Weights of a small GPT-style language model, trained from scratch on English Wikipedia.
Size: 8 heads of 32, 17.1M parameters.
Architecture: RMSNorm before each block, rotary positions.
Each number is 500 + 40 x the weight over its row's rms, rounded and kept within 0 to 999. Layers, rows and columns count from 0. Numbers have three digits each. The size before them is the row's rms in percent of the matrix's.

# down: layer 5 MLP down (transposed), 1024x256, rms 0.104, rows 669-735, columns 192-255
# gate: layer 5 MLP gate, 1024x256, rms 0.117, rows 670-736, columns 192-255
# up: layer 5 MLP up, 1024x256, rms 0.115, rows 670-735, columns 192-255
down669 097:414474446516520569476509526542475457475529519494508467455525479508522521460537459448512516531464425420446491537513496534490504491581493504393503544489445492532556498543446501512527502478413532
gate670 097:506545574490514537498523471489512418550472556505536549536423482564555454534525432543452508497438491476496403521488530522482534483554546424467507492542530477458560504462498497486541502486477540
up670 099:519564524515492425448421521461432447432486495547467545559503442476505505537588477545496464496448493440462483514458486487514511560553444443531475549564508489444445464469548416498484553492560580
down670 095:491466520469476468546512529485537539459410509478503505485445628548449515406391558521532480494558524469514574542448457459468529545473563481520472493548447475491479529500438450447514428494552461
gate671 100:461538518456554555513493451534460470519489457538482458495502525547497448531455390482453489442501488458459490491457582531517486502581467486516500491461465517525445458477538549461447517501532459
up671 103:412510509546546457478437516492488516466489471465542469425576534491484435537534511445513539569487502530510453497530470544499498484516469521459498446511543540532527444511440554512539461475461501
down671 099:548523517490466548482474504446458512496441492492423508458494505525455473474464549436514493576468483469395533499493500484530457548498450479518549508507479521510523495399443512469467573515557513
gate672 101:471445436530496507517534396514488471479483492506475442576514545541494534501497545455515526510475526427480460500405569496506541480554499539495483507550483576533487547489469428441540437476515525
up672 103:570481474478543560479448573490536543564531527496531492537460454537435447463483465556481476553428492483434488561463528520459530484449451550489540503542469487538531493504489523474483552497509548
down672 106:479530484466568488531495536500503507502526493512544490542521483567439499522542490516525486507536454455473521510436506588484519473497485560542604511470483491492524547566521499517559456565452460
gate673 102:507548459477505476567497495479487569545555449514461488493493481548445574490477539514515491486517441410578476457495502523509487505508549534468425502553511506450536572534477530436484501532522524
up673 107:523536493463422518481553547488548541526424512486505470461525522465561480496534451567472615555490532522502510514475513486487549416425466535506575469494501505503502520530542489480510472487526469
down673 103:462472465458464460440549597518488504486532461400520513522513522470598488501589498495490501485496500501472499574494516551471489519396515423519484439478552504476497495489529546427524465511475501
gate674 098:489498485563512535502447455482513485511452486500531471476475489556493517446375599486435492492511525570525474531448522517452549529524568444539548506535557523445506479477548460522525484540511519
up674 100:532504464496498495444483430455489531520484529461557516546570463494491523533553513465549543484483541525526458543534411508502488468554535499507533540493508563456515469524499478493394481504555577
down674 104:523428436471497470465408592497499546480473501513537456427509568557406447477539485483515470481496530539466519502521457468499479504531471434459521556556448503513491442462474504524516515534456440
gate675 100:505571507457498481446540565507507521509509419531463538489447489539550459482505500490454504527538521467482474625455491498540464484572522519485478518519489545439480434457411581523561487564563443
up675 104:507513403480540508521538514518549527495520480541417480544571494479505508486456562442526492596469546485498484454538533503460461478510574443563545452504488452454493523520539516491506467558468522
down675 109:510574502497511553501503436476483524541510468519486447582580544500542502547508533528471464418558569563449506518476531491573455568506450493494531482506480525549521499522528507486543515515551508
gate676 102:528445526482514506548558493506536472546531556521514540503466478448468467543449461439527513541520493532553468483492525481476517511529500489520539464504501526424498584564493564428523482472483493
up676 098:494489546455449548525486491409588477477491503516512499452574477501518515516527543535462452536499441472481522479554564493501508455472431485448445467499510546441497464510493511505429443498448499
down676 107:471485494475542509506489480546538462558474454476572569530545543522531428527546453490538494512514481449527471508527455511461593449494513511485508440539526532481514476431456471493453475490479481
gate677 093:480524521479599474480557482479455506539539530517513479554536570483501474482487508483488472535478496571529467553510432440488525482505490517604530496470501549457515453495516520466383456495503510
up677 097:464492482518506504527515482561560489538493464532428567537417486440571528507465500452470480530522459476535505525515483495495479582507511551470508513479502433425520450460490464558483484509488516
down677 095:492424525459545470535555527581473553499492511522464507477581537429509464407563545422488567550468567489489411537518540459484479533549511512494484480466471509523516450451604527456514507501507462
gate678 097:491581508436408467490522521487496584511538540521434437490580486531539497514432474437483528437474541417522424531435469482526516526518476476500493458499467534503551492548497470508538506443562483
up678 099:499533464394500535517489523483495494508487459506526457444512506550540530475498515527490480496573518554588536444416536455509551435522459569513529472460549466582460492546466530511468484470502540
down678 097:484532429498454463526543475544443589480581462542490514479529405465541469522502482431489545530495518561586518452544602459521516489486462563549562515477516496410516503559540482455531497470509407
gate679 099:468550555486473580528539491486474553515537536553469460562529516466530524530577521514532498543592479528507513533550586493459489487480550484463408517554493486512477497531491559526446466459442551
up679 091:590548451465443483492485517460529509560483503539502440506531527482508563462545498449533525550542529471498430545533547509463452487525610511468457568448506470440496532525420507595506503486560499
down679 093:569449493560526492465479525534508588493490515541515484436483540429522584450452466523496532477500463487436456557480541559433547501549589452430467471451506439540551549526461456497564518525583515
gate680 101:467535522519513527599510484525524483484493566513481483614518500520482531505457486570474485453480414533494514465504568441474444459483449520574489505561518512535502455538431499510428500453523576
up680 096:476540507442473438462521487432451430528484489462495483396511463426503566547451558545530491515511458480484549422444487474437499545545537448464470503512540539465529557468461480421542479472518569
down680 099:522592513492491479456508507429514474525457526518458519408501540544488524437464452591486498442532520459531537421455425578503530605552470462496592577494500538445531522547518490576453514505497504
gate681 109:500446494502541507579391561509540532480456504488489539449598491500440465464480498464510509541473490541510481527553524510453388559490464524511517514467445510551496445585496490527473526490465494
up681 103:463475458579542563501499471553526477442530507509497435462527460514576506463498423498500505569472546529456492590472501535543574484559440541538488515478477539507523558530469440508546494502523525
down681 106:490447516513407485512453512486542449530580557416477482460462413518548583491464465545503561490453477528443477563451461440566470527567493489534503483512492447448509549550443519574534500484558490
gate682 099:453474483427439466457466469436557462555512513499511493551461492542534452474556475497530491541481503476543489458485439440508470537432466515478462535486512474438423525555443506485412572502476504
up682 096:498526507501520484511497493477474536495552533435408392521467490442485434523517481520560511502483479527465574439473501511465527489490502480475495440499520543486546527467495518515476574454448517
down682 099:490551547563523522524482537575549548522561507516544470486483506479509453505553601512418566518477425424477572535516436455465472509523492537526517501549444474427412480524511450522506618488491512
gate683 102:463498561556434545502563481560505468427432482531552479521578530454548481467514583532458523486522485435491570493465524541533530418541567522505514515537424493489537487426522516507524438524499425
up683 101:544530514540508484558514458447549459461501434442513457479593499513528451500469470420587451495501550525498520504444518516535539551458438500471475539500571527482475489457435525548474540520494502
down683 103:564565487508550554499485482497497475451519547540537522485421479511551506494470499436529525510512500487493555534485468517464475504426534616471560509458504478501544467556618514504523498544458541
gate684 100:510499457489504528568443471554465438465539458440527496480527536454480465554439520513472478574447516565518473549511504525498539470520457526424516442516515588459522488502484485526440547525573505
up684 092:421487504508497531533485525435499564472583531497495475568452505440484465492516464532467539576492468485419509555497515445477483485543462545525513448503415543545462527498502512423484542539501507
down684 098:518486532603449450433506445462507522408542516512446497496552510460437509550488519476512427521490535478439523501516508533477466415469567470483443413571462502467575478563553413473487435486447570
gate685 098:533476487446484545477493549515454527498487441559513502523481451480457547532564495522496507513559543562463535495474440520509461538478555428487501528477464528404570583505506510471493510526513480
up685 093:497502480495485507465474461505476557431446504574561407510509495412536530468434492463455443486470510452511593571516550498545512447536548475544495515558519515548418551529523491518467394442531537
down685 087:487510541454561535498471455509519463500528539430420492482529491445389464448477538444509430512511455487549545474437500454469534505549432515468518442543502516553508478542491503468556535549435512
gate686 096:546518457555486486497485518490495560455490545500519474526513533525433531427467478518534513532455487380500552555475537556536421562493489531400436435444563467522563469487508542582435492484548557
up686 095:487422533551405501543517509525453490502478482544508572422529467623496513510462497452538468452508455453513460470443484495562569453511581479476505449495506493447526487514478528575450530570442511
down686 097:546527482535461448545512480524523521459512492491507510463534518484534419520492476560509466536524458496554458470472507507516540451508535507529524484470445505494540518500478559459448533513469496
gate687 094:538488560506467513475533428436510451447482525481494496500554473423466489536527558543452531462528521496485479421486551473450477454514589543485411510499453466448419505484443455512540425517495488
up687 096:549522452540534491552405505543468494533501526422459522437491435425500548500517556470486486518490458459513568512510471465479493539488504542527523530534531486501467532486569570522517452531507530
down687 100:504491478539571520533472530485539480494488442459532468482523521468552467537586493503514524501500468543508478405544491550463553544485497496488516519454520485416435449522488523494537442501541500
gate688 095:542526488465442557500502513542533533523564461511507581549545474450559520462482465501529449509531400565402476463467529527518528529463539458436529534508565497525537456478546457542540504507509512
up688 094:541526486503509556531503464478528492427462487572533444502576567495398537540507548510502463577471462463530503520547458493534460520492456494535521507518389634486613483560469468511504536525495553
down688 094:394484433530478540534499521516561493518487451516475441501481510568543531555547513508455492507439552474550468507512438447541446580473486428551499615495483469559511512483465505476519549539545494
gate689 101:566502512470593489544511530495487446505520477474479469493486502575525587550502476468479496471525497495502507507544493519466460502570490451518435485512586538512471472468463522509547484482483474
up689 093:577471493552465455540534471564496517556472518512453574520503512505465472532450516434491490529561523499561529446462513495515517585532518526500516456509564492428512534504506527454589583500487506
down689 097:478488487468538490467477528531434501431410560439485585454480544480486418481468493486495432529515479510423509491506502551420541555478526468493480435560523488543477488507513536548447469391448495
gate690 094:530536531474436462484526381521490475499441529519521464605434463463475519524549511539444477537473575439523510478486512497549513540508485598496425496447527506472495589508521561498505510448536533
up690 100:491554508560529482503511530549453437508454492563520456584486483523454489600526508465544469504428505473528467480478526519544461440468517493512570514462578468486527601474562480478574635543449485
down690 100:457503521598439474499553497531456480469488543540492514560521453479518480489479446570485430502563546494501505506479505524411467485490438500546456521500496484527501503543517543557523542512466518
gate691 100:494487496516506537563516548435484474467472481546464543511424492454500430548532498504475430518544470510450505528515450580548469523468499466469433525487450473435499445464501518503581515487557470
up691 104:501570509546530544491446486521566469501494502487512527483461514466445474506519525486546518531486536477469460541433540405473514464462472523493512479499492447540482529570608495489457566539520478
down691 102:532543511503456446495456529457487520467430535460499526473503559471470430539491568482439551528453470490504523508504503540491459560545491520529493530521504499452466532518497536525486431505523501
gate692 103:559533460484494528477468511479481488559565572511493441438482478533486486500479496569483487541509513544548520515499454458504546474488585486478474447560577494431485512469529520470481559480454514
up692 106:588459468484505547541520512519470420528506528547548466423518474519503478453469524500534495532447462482518469475547523530543441470475431563525548545520510522449553581514512508558487441539532522
down692 105:494477605454440519514455550499391464476497564526444505487478480459436488504478510561557441470523581475505597472572543433488535490486535447531563487563517481485536523449426445521503525454399428
gate693 097:513491499481511483519455503431450425510494541564503550474458424578465533565584504464427513481506524508498485522514487452531461448496548513519438519507546517531548524468467552503569478488547504
up693 102:515486541494474546507533572526595452546399505508552436476462493505481454516498513524441473503474473474537513461595440491524564489487542469467496530455503447521473560505508533530555508513461496
down693 098:533455503469480510539449495462546482563428517517473449499482563460420497488530476482491540501455478506531538455445500509520448497453540475454454532469471526484513541523495515569466469483447455
gate694 105:506488569564475497542497467507444539551543483564565471472526509471539455467454568507457543523491459566574511489524496572555541494495445504526466553470488541470499513479470510510602463493453482
up694 103:447461498549472438534517536543522520573417566537460534545489533574504517553471524518466399511499497490518512553578500516453516519506459465574445516574567547525496544504475501408514421490518473
down694 104:478516473538480439623508508492495473497451453500486483540581447512534492545463448529472543503461489433588528410560465520453438466500548497476500409477541554535501520473450511497555524541501512
gate695 095:488501570470534481480467524491432432519562575456509455530505441477517527549522415508512506526451497453478512558474534584494518497544526471478413517529468513548483499477457433454460452581497507
up695 099:489465492539488538506528535463530518445428475578503509515476504538505516478579551465456519492484503528444514512511395442520501447514484529503555456490553549465505517506565556536521540416497505
down695 096:465486541572545555495514535430485436481530462548477519503497605547490431511573548435472510468468500571466520502505437396483505529515472518494517518426532542462502522514495472481506522521489486
gate696 101:512551535445498553451532486462517464591514467491594562509509501468469582517554489527464433536537476465438445482462517472408503497525522554532565435449508501471556506480548456423461516516519461
up696 096:517567496484514467481495532480466485471444515487554528492451505570476523544521546472443522462482507496487458467524538561471472555529504567483508491420485537457498502517552502464481450506496518
down696 096:442450503492539492468437497571436499533480511453516429529538402524519462535458472572538536450549524517534528503487475554545441495436525419521542499523528461492490547407569530440493517502451504
gate697 098:523463436447505513518497475526522371554593538542508491533412482503533471532446483473425525508495504513525491516518482543544545549475482472467502475452453504529587460425515564515525528520563454
up697 101:516428419634578447472479491431509503482482456457532548496485534498545484460524477459542506515536538535451435500560563410514479519547554572456495572508513527557538436485532500510508480501430495
down697 094:469520467523501529534459573475454486449467515479513454510540491521474493525465528543506561454421507502520510457512550473496474627473535498589449563544466450476482471490505522487487560540551532
gate698 100:473520518563515467565498385513446532486559555560493437491481658481458533604493439544518444505543536436507456511456480461472503531467546490514431533511514536512488486516506472498444528463494540
up698 102:472515516492484426463544513483442491568500505533512428464497541580460581549541467514499430476556484476401505527501493420470464469513482500513468521515530522475516481524470503478456447496504525
down698 095:466518501584489504486500473524429582357552544545493474480538496486526496526519500572493509451515568521463529523411486473504536461480493456457561530512589495527526449510560517597472499488507518
gate699 095:471513501507453508403520528483470505543477513488478451495558552512455515526504530448465466530478517507488494542520494509510483467533472515557509585578514483543511489503405552561427560538437429
up699 099:493554526551460573516447509486540467467484507506490536508585550513532537528418501522518551523540552505428513496513512482496485551522540588466472511522539595483443547480462548488534550422417486
down699 098:494535448533563553467438517450485532496546504472460525549547538539496585420553551543537510471537490542520456479515456522439496498496471519462473549473473530492481510479445474545459512444499521
gate700 098:502548503490494433407531517483465530453494449527478476420480430505572503445525537471472555456465483465463479487461412576508537568545537534508463539504512456419573529428483569428481511547521531
up700 097:526495456473487566552440475413556443512500549463455535576471475488510522562535495537500507458540469467466434489541521447500466434511522379426499418502423539472450472459495426544450547551485531
down700 097:512517552516518434501520496551530397485505527495480430483561557474543460506496526523466535487524504458500519509510386462456495598509538460462529476439594588458502475479464494379465504522511529
gate701 104:394531439537460417490533609468501464503559509551500503501593592519540488480498552546506502472505541436523602536530522505515510620508528509480481484553525466502487450501470573394497461483530478
up701 101:491515614527489425456485476407542476538408562514447487467612542542447449506457421512511429512478516491509438519492448518492525482500476503486543480458485512483481529529491554511500514493544453
down701 107:546479473514576506526461544429477538520443492516491555510439508541391489591495467480494425490447550465455460567543489538519524497438485517550472495432487615523500475517539525520486536467458479
gate702 100:525467481511555507580447488505472441431499520471463568578497527466527567468471460440519456531493581542545494527445478516497520613522521475523457524482562516530491540462501477433506494504561476
up702 100:542482505548442553453560474491513416469518538536577499446529513545473477519515488565501439487502475502539509527548515459589522562428462462507473477458481446518442500473477495543504512520482527
down702 095:514528482433460533567530527471527563567461543512488497514553448546571490560524567453383468495519494502537568502513468458522459518436498496519499515506474481486502505504543480483490488532507493
gate703 104:508498457604545490553514496447495472464479523488454485447450487497465510472507496451503475481502519552483440461533422529507554524497542521446496462492515479535504500494520488502520465481502549
up703 098:506550511481465527541542463564517458416481518497516481523485486505557497520496461463513450420518519527530539534533466475556548479526473467558502579484442477497421437550455490488550582471443503
down703 100:503506450542497581536542463540471420565453528509543505512481562496479436492500535472523503467511422487428470503502496441548495504487468434452517517472501560480480452499521442507459536478479569
gate704 098:554508584454416478442538440568498459464473482539469466506501546514504483554503404528501579476473529489528438544411488465513594564462573527450493467469511496465452425540478539491542478491523423
up704 097:448528519475481464565496455519480476497433494512406461528514452469519497481511457410475513463505542420492479469490442518515494517558527554490623442488485480498503516526520459518563526446519457
down704 089:520481450459444471472519497560489546503544559463508485480521464571497486459556497453484517523529498560516491517535411507468470444530529534518501508467467464526503521548502432529537512517498526
gate705 104:509459448521500501501442455553480471468582465445492522506480541503573547529544528448522444486474479588451490494426531534530507599481446480532454502494417527532574455473474540458548463531484457
up705 107:552466532516536527517543483587490500464541474493471503462504536452552544516526508477461487500465503523559522444453516449530511601533476479532527470457457504529490460528495515531483491513491447
down705 102:583514556510443522473534584438454544439474485520565520538565538507589544474459459464529586444515536504483552513547496479446520414507496512546535508457452482513556462473452476528432568492487550
gate706 099:543510478488478583474482469569438543481543500512539558484512518547418523506509492561500425569484482498563460535522475558562541510478474521526536423535539475481525437531553524471468503516525500
up706 102:532527450456427499508544458568442520492476481506445480535477526542456457483527513508448448529487499543553474537436453531457510489522548477500484504515438431540509479526523397468444482459458601
down706 099:518506526509502475485509455447528435531520473525491517456486486461570549526538474480472506515519489495437460559483444514491421436582489467452475510448446515520527577514485468556536554467547509
gate707 099:472488476549495511452533425471573564496528500475575563503531508458453540553542487397487483545487500547506496405538536459419584491494480509498519500544493594522493541435576449457461500515513453
up707 101:474538475505518502486518431489496511496513557423526477464478618432511429642509568507452461520457589520523527508516523469492500497499485519455545519478518408428502489502504489487478523560591446
down707 098:505483579561490388480482576441469466446444483564449481505455538511456516516537472618524554508542516410563449453518587545446536415498465508535468473584509463457462542503474471537535550551532503
gate708 099:550431473515476482457436449489521522555562516471546443458488502472494502440426457424534457476493523503432517549510514471436491533526548508482452539439494517451490480524529477550482436540423501
up708 100:516445514429492435521509515464500454474523473478527556512498534495550512526499431540446460492493479433502483547454493559539424459579447551493458506488511552473567520498516525446480491524523461
down708 102:430562508593462503460511471518518482438576469547479461454524553460485482505479499538492438530483523552539545498539453471463568461460497544503511508573475475489561530513538561544512542599455472
gate709 107:483531525564524518564506553513552546563503553502438473467483485479537438566533477403416517453524476499488466474586530503509528474490499544577481441476517469490549517551470482506426558461424533
up709 107:577504506540511498506457500491509538508440514470475498543521463485553480481496462443523541488467509529391497446496507486470507509573472569528496581540472473577463476488499510522488552461430521
down709 103:483433523534444454578504530437540559480585530520524496476490539451479466524499450450434486508460518431489538503486506483456538561495506459601470582520534523495510552446439514539549515508477553
gate710 105:471562450508497496502510513412452602525493457570460522537472574506471448602573501453476509522529493435548514594527486536534468483512557500450480519469537590497513506469491426479460472543476485
up710 099:521469448461460512506513517528497492509480596444552526504511507561496527422554509518494507515480634523573473484469563443474552457503489542536507549537520499454474533457480502451500519445494573
down710 101:499489527596566506534457542510508491595560541497558503451512534612543466494484469480548474571492412455456491546462454511465511405552549465419505501481503403555550505504460444485518588525486532
gate711 102:390437472511550427453405521513525544572478540470587525498429511552515508537524503460448485444499495472466441447500428486497477448488498500453486455477397502516469454459510548514477474488552477
up711 103:470478510493477432456480480565443500509502481439506466496476502453466559532529443513494529473512456537423493530448488460445470507485544483511512503572502493547451441478548505550540556471429438
down711 104:549524519492426537545577529509509490532574537525514523610423460439477481476527494500424522533516421459444532529520530492519497467434450579528503559513534524531575528503450497529513518507538447
gate712 101:488598475534512495408501472467573508541520530468459548553453556445536502526457523502508457467487483546457517468530424519534484520477549487471528520461492510463495515567538438512454563501500515
up712 101:462485506503547473450456617511496444488514504550454432549525483536493495488527508534547509547500471509485473529480447470500531546475443438565448459497465554454525544456439473537562501503475539
down712 104:488615483478504486484462525471575553464489483510546474567472517525452474483507503525546495592504453438545506460583438458513551476465534470478417510528497470484573487490549497473494512529515431
gate713 108:501482485518499456470476561500458572486507511515437490571549533509507503499506477497498429467483452493444514427520461473419488515500593460516480507521549518453472448433474506486548513471515490
up713 109:524457593448489562506499507519475449534521470400554463456462574528598519485511574590503476442456490460489528496520482518516497509426476543490530510503477530543510485522472444504516484564476447
down713 105:463447520463482498547533482489470542533459438498504484545566555533507504465486509465529500490457433550422437462514472578473448636527585527482526470492499468481521494480422519527537473459519500
gate714 095:489496511457501534588512461459585522490522479460512497454529493521497491532535482512535495534487572503454480511495452451480540450453447458570490511461505551491536519536567474488522488501596467
up714 088:469502490460494437493502545481528505510491522493504534474457494472495492500528501489462447472506412460520518480466474572567478522548605500459492454537472472465461495505479504514470521460468559
down714 095:468480467430456517518502528495466466564491501510587461469505529471460448494534538497437424486537506404519452585464465536579508461472584521509443454532511458447505456465445530474446445497523515
gate715 097:555503459446506507552521485466482509480455483513605462475493482521490552499517486505478496395494538522419462553522478515539494536448535490537530455462533539542508417485543402505481491474575512
up715 099:495495508564597520503504524535546509478468429462467570410506435480580425583520481470493516513429484551593546454486450485470462498516486516514498531495497513548492564518470540515579488518455467
down715 098:554562521561507527468511517500525522460522537476379461517484483488487489582500497467544495519435550547462543453495435496499534502568595464524510435586521559489480520506447507500483460543529476
gate716 104:521516445449475475496528521521449544536496466472509473503377480481453516492475492560497480534541563530447508517565471549471538473490461511471508498500544491473541496583451514444499504487414547
up716 102:543528524525545554448511484474518478553481575515477499457532554514482477513420507586561460518561537487478520483518544580436504479477457464529509445516449518527500491546483578558475544531446424
down716 103:611488529425447429473403587423505537451528500450514502567527588472436498480523520515522492515527513513492520416515500535510515421438478500461503492507480423413568462451476507530445519430513509
gate717 107:496503515557498574543544423549492507460512545490472522432428486578500503530501535537529479524522509522526507530551502482489541514485470518482551491488559489466527523519499507478541532531478527
up717 098:487521475559507501428458447532538513493495509539559534549539539454540475528427502587458543491556507535527415463487470463485459481438474470457484524497501459476538532466518447451503513517528432
down717 103:531481482533466556495433469509486535514522502556503501510537471477452515469495440544455550505521534559526438449455507551494473474438525473474424581523525522540508535541499463480461468534545476
gate718 098:484522513527472532432519379522419582504530486444496556504453541468494559495609484487489513520539512459481447541542434508423530474448578561549536490465502475492525513521481456484475569452509479
up718 090:507509538441486521512530501455531499538583446488516541520521526456456481457516561518508447466520586500461498465477540485431540469528532498555476479463498502505480469462433551521472539535502440
down718 098:504506426484491545492549476434538491456457504505476525493465434562486448506447525560438475507522494515511512435441517474450496471504528462526457500561445481514520490447508509470536460561475504
gate719 107:500493541450524549497500545557497541481510461523513503453432515442444499488450538538481550541551521507515589441581467550477568515497448495533566499502492428516475470478508481532531461576477494
up719 102:490487470491517472483480572499516553476453511546553419500574556441485464519451515544459566545544444520497540568535509501406493531447490412490544509517481549504490486506474563490520513524502497
down719 103:544577490461531492550533545496458492456479541514452519481445490402517507415502560564451498539576545562542530481562465556476490492447513521524491456540506553525530443519487543513496522536504508
gate720 101:503513487475566556470528568488507534486498501600471425621563471537514504485608464453469478535525499478471514491483584515526543450536536498508510557573473487537473467522474469490437500463550476
up720 093:524476506497530449539508456509479554598522526489535528529504472563462467493522528444511506462475437505515468447513518542481463522455544500510505466471523474497472537553486518535542507468539564
down720 101:443506456454586511509525540484542588542492401491522521472521480526514435498522525475459550477496477506472500526441438515409467537517483499556485464472535413538465558570467490447472512552504549
gate721 104:476500589507492529557523472466449514486486483550422538515502470495464494493517439467514464591432502464510531496508467513469516496476555493478500527459448435424462425443487482476521538427494529
up721 107:490469471512467476469478493529436501465429528472479446508482511497462513524460499548497541525472485469529504486396554479442488543516507516466559557515502471501542498429549445478473515473571502
down721 102:537518476572465527563481476512491533452485488454524511513564477467535533515541484493551447461542478555501539444519520496459556509529454508556493434538491431538479448511477519499473441442529489
gate722 101:524530498517531426408521550473504449515496452548491520417433500517496536506472519501450533443506505466499457495560485595525447619491525458538482468535505442465518503483457562575525562518502455
up722 101:504549527477513508508512449539522480506555515498532512553555504479496472463525413484517472495476407453525527446447551487473502511474514457475481535482513462532548434468547425514403444491501502
down722 104:583496546452418576515488475444462554515470503480442470486477426508467484465487570522544592516498527521524521531471555456487514456470503468547530514491436591451456519434436412452487488496450464
gate723 105:431500455529488573490581490539518530496448501459458499467425499526549493490540514512574564506511511539471416461516517489521481500474517518526517503460473444476553473491495491570510555514476526
up723 101:512478480465504534446485470534522480417482504433550522486531463534503461512500444553495428512486464488481480429518496513523523539506526516536516522545515539507503515482484465512555521482575456
down723 107:442534506533510484579556451531449526502494550468505542480463437508473468517537526508488470545505532532481496449450444512501471472400418465478524476506533457563542513508486503480500488536447465
gate724 105:585494433491509477498497503475467501481487541479547429516473545537607446363473484609496474550439404480482469414513488459557508411472510533461515537529536474477503484522540501442509535506490497
up724 108:444500455534494521468448475505419487526463531501488505508464512517425508518507429480515484517568538518472450521490408519502500534478489491464514567480474497433466479489458531596509501473531493
down724 106:515513521530564490489453517452526435523472503452441472510540611502534496467486502511528505578518518522442487539478453554515424545424498449474602508546458532480440501501508496485518503469549455
gate725 096:448496514512489533532427495540551500472539502446537421487483479586484496478503510466440507457446545471532511517384478449490561468509483516465535469542546468488552491461448520396552491475477512
up725 093:488484502538524463474445434430517499453453552553469427521571553507519447522533483504479453524488523537482520430500457550512512503466508496501502479479477526473519444455515552515536534475480458
down725 096:539531473487530459474517530503456457541462501502539468467438527569514506505512546566474562504500464517508415490410472450460479538541513517521489534559488483472496505462565499478500520518480519
gate726 099:475484417501528490522498475531448480479488485541482419530454435558520433452448433529463464530491590448550414561462543546567492515512536462562541511497496434519475518557502500524465492482531482
up726 100:445533474482490497470535456547508509419471468555488429550556480495462490521507456508523492431487501461539434505492490599507552454443547453487466477530514471491457435522417580512578484524618532
down726 097:497526476429502459501481481513431546493521457513500482467456460453524507492464538431509500492463486528498501511484574564522534393431422450425533468467447431445547472502562504532404455535416496
gate727 097:494472512406460566449512382519493493522538447466502459486437535500523449498519403400516563521466513542451510545509440505449511477479530492473486483485541494500458455503499517411487569593530482
up727 100:514488564496467548483481455495526568567536484486407538506462541508521548439432517472529504580469461519439437461548461542451454449446522501535477474514510525496446470509458523416486528496539491
down727 091:502474445441497516413537481492456540516542501485519508504525438531575556487478491440566543479430498496533506477453502531458571449544528500473494446440479420542541486519512519549491492521534465
gate728 102:484501453458528508530527490525475496513541514522491538479438508530526488493520437501503486471460541492404508514539509503466492470538567501461481503475483532427447535487471499549526506496450511
up728 105:507566525509501504547469499576465542529464569504512604560427490499494486491442491472496535534512496459462456545506458506459551536529560471502487491484470524457448481471515486404513504543480437
down728 104:544498500552511534527571489492488481458543576489529508528524489481562503434457601477468468531526481506524421481468518515528448440520493416446451485447525439523528475534532442482449526472439514
gate729 095:484515517481507506538527503518517489575469557547534495475507507467559524451497481535460522492476576519511520472488525442521478470535600533478549541465512451581615448403506558555496490473572502
up729 093:431495525476526445490499494513451544550552488507475586534457509551505474532475515463444438522430507496522488526477529472554507461585531519537470489417479542515485404459602506480433544537515419
down729 096:457509450521497423492507527515470500479479507553428511555453518509480479473540601463511523528513562441513512521554528581562404477580460546501475505443493465504473553409560495529497494466456512
gate730 099:478499523534502482469454510461424456497499495389480500418515483464491456491502481548533423445534481486460593460460499577493527526501604475514437515515507420521557527462473531443505492448494521
up730 098:441453557443456427567488443578537472526521527510498558449450496516451481451516486560515531443453481560511500441421486435611480441500516483467452446465508531466475584473480523449552500539517506
down730 102:468544520505497519519538475568516509526481525549534482505517541467488514563467524495533477471522546468474559493539492545472467602484500498469499513419568482512496529508420477569558498455443527
gate731 106:510517518487548537529461472532538496484511548470399522466511538496558461478574445496546454512494507492452554510415517484453441484524505530493511490474558516458531454476518539483489506481537450
up731 103:484533504411538416523605411478466519503472544454578553516451522500476511482525587500467601502454461523509568555489502512512523490518452490525492540527555518517503451484441485476454506500487562
down731 107:447448481451467541556492566500497527476501544461456513552565453490477505406558458563368515568534443503542500455497430464481512487550487523594550506469509489549453538536551462507495483496511551
gate732 101:504466500508429524594539520470537505618507497516549560465487484534517487490505520569470496475442507561577564466456532456500459548502561491454461487482512452490511556492494525555530561528494472
up732 100:495614461488508478507511541586520478515509529501494597464499468456524539516505477518556490514531488471477511489445489478517471483419531439515507497436523464463460515489430482458467541500556489
down732 094:520524516429571389510533448478514664514474469536447490471528494480506486512475506499520518569511544460508457514474534529448490449486544505501455482547506515479459563497471536478457543479507486
gate733 097:517537473433535496534445494468590490484557496574514514530482550523509523578521513475541495500526484469522521515468516527511582496525510412511511514390519463475443488470534446484531449549475470
up733 099:501508507511476454533450419434470489530544504544534497501528522506523587528528521531567530511528504513503528528516426488523561549472542470542487499437514519483540512481504498507478546504450496
down733 097:543467527487437437581542511489507510444495521480498456426530482487515511515470525477540368483570524462492483570504526508477510605507497429542472529534463515471517517581500509452495529492469468
gate734 101:486517502448475453537510538451510502496443478459498546501526557473462479525515512473479499496492550572474544475582447524499509431492552518511456502428491513516459536552451527464553463534526480
up734 099:429522573438543492483533520538527510547466459513521521512541568557412559439481480470533576536521532472481462484466453530545499582488559549550480493519491505503593521493615536518486507402465557
down734 103:408547436470487483541486535508439438456536516528510514521534476569509452503463483489445469466497466524510514497539447506466521520500421452463518463431504538574438564611441494489489528535448455
gate735 107:462508522485539433510497474470565532450472519519475475463477468514490557505438478499538510502436451563479447493505450525541459513507455490460505524514477546504566536531563476458533518491530463
up735 104:558541491409506535539433504542528474555533515494528513519550489548502513493577471513591541507415455507455531469472449486436479471494501484480460529467511448523547510507471472471462547491501519
down735 106:585502523460513502510475478550473483525477505460523494568482494458470450501571526477520547531428473487499465458437459466434485496455505500586463485537541481496550607458503489482534512505446577
gate736 101:480492542508588464489538529545506553449531520507448516498488579443548489493510473453408533534554435495551545506534595490511442487575496547564491541541531481483554541487538506510400558513499560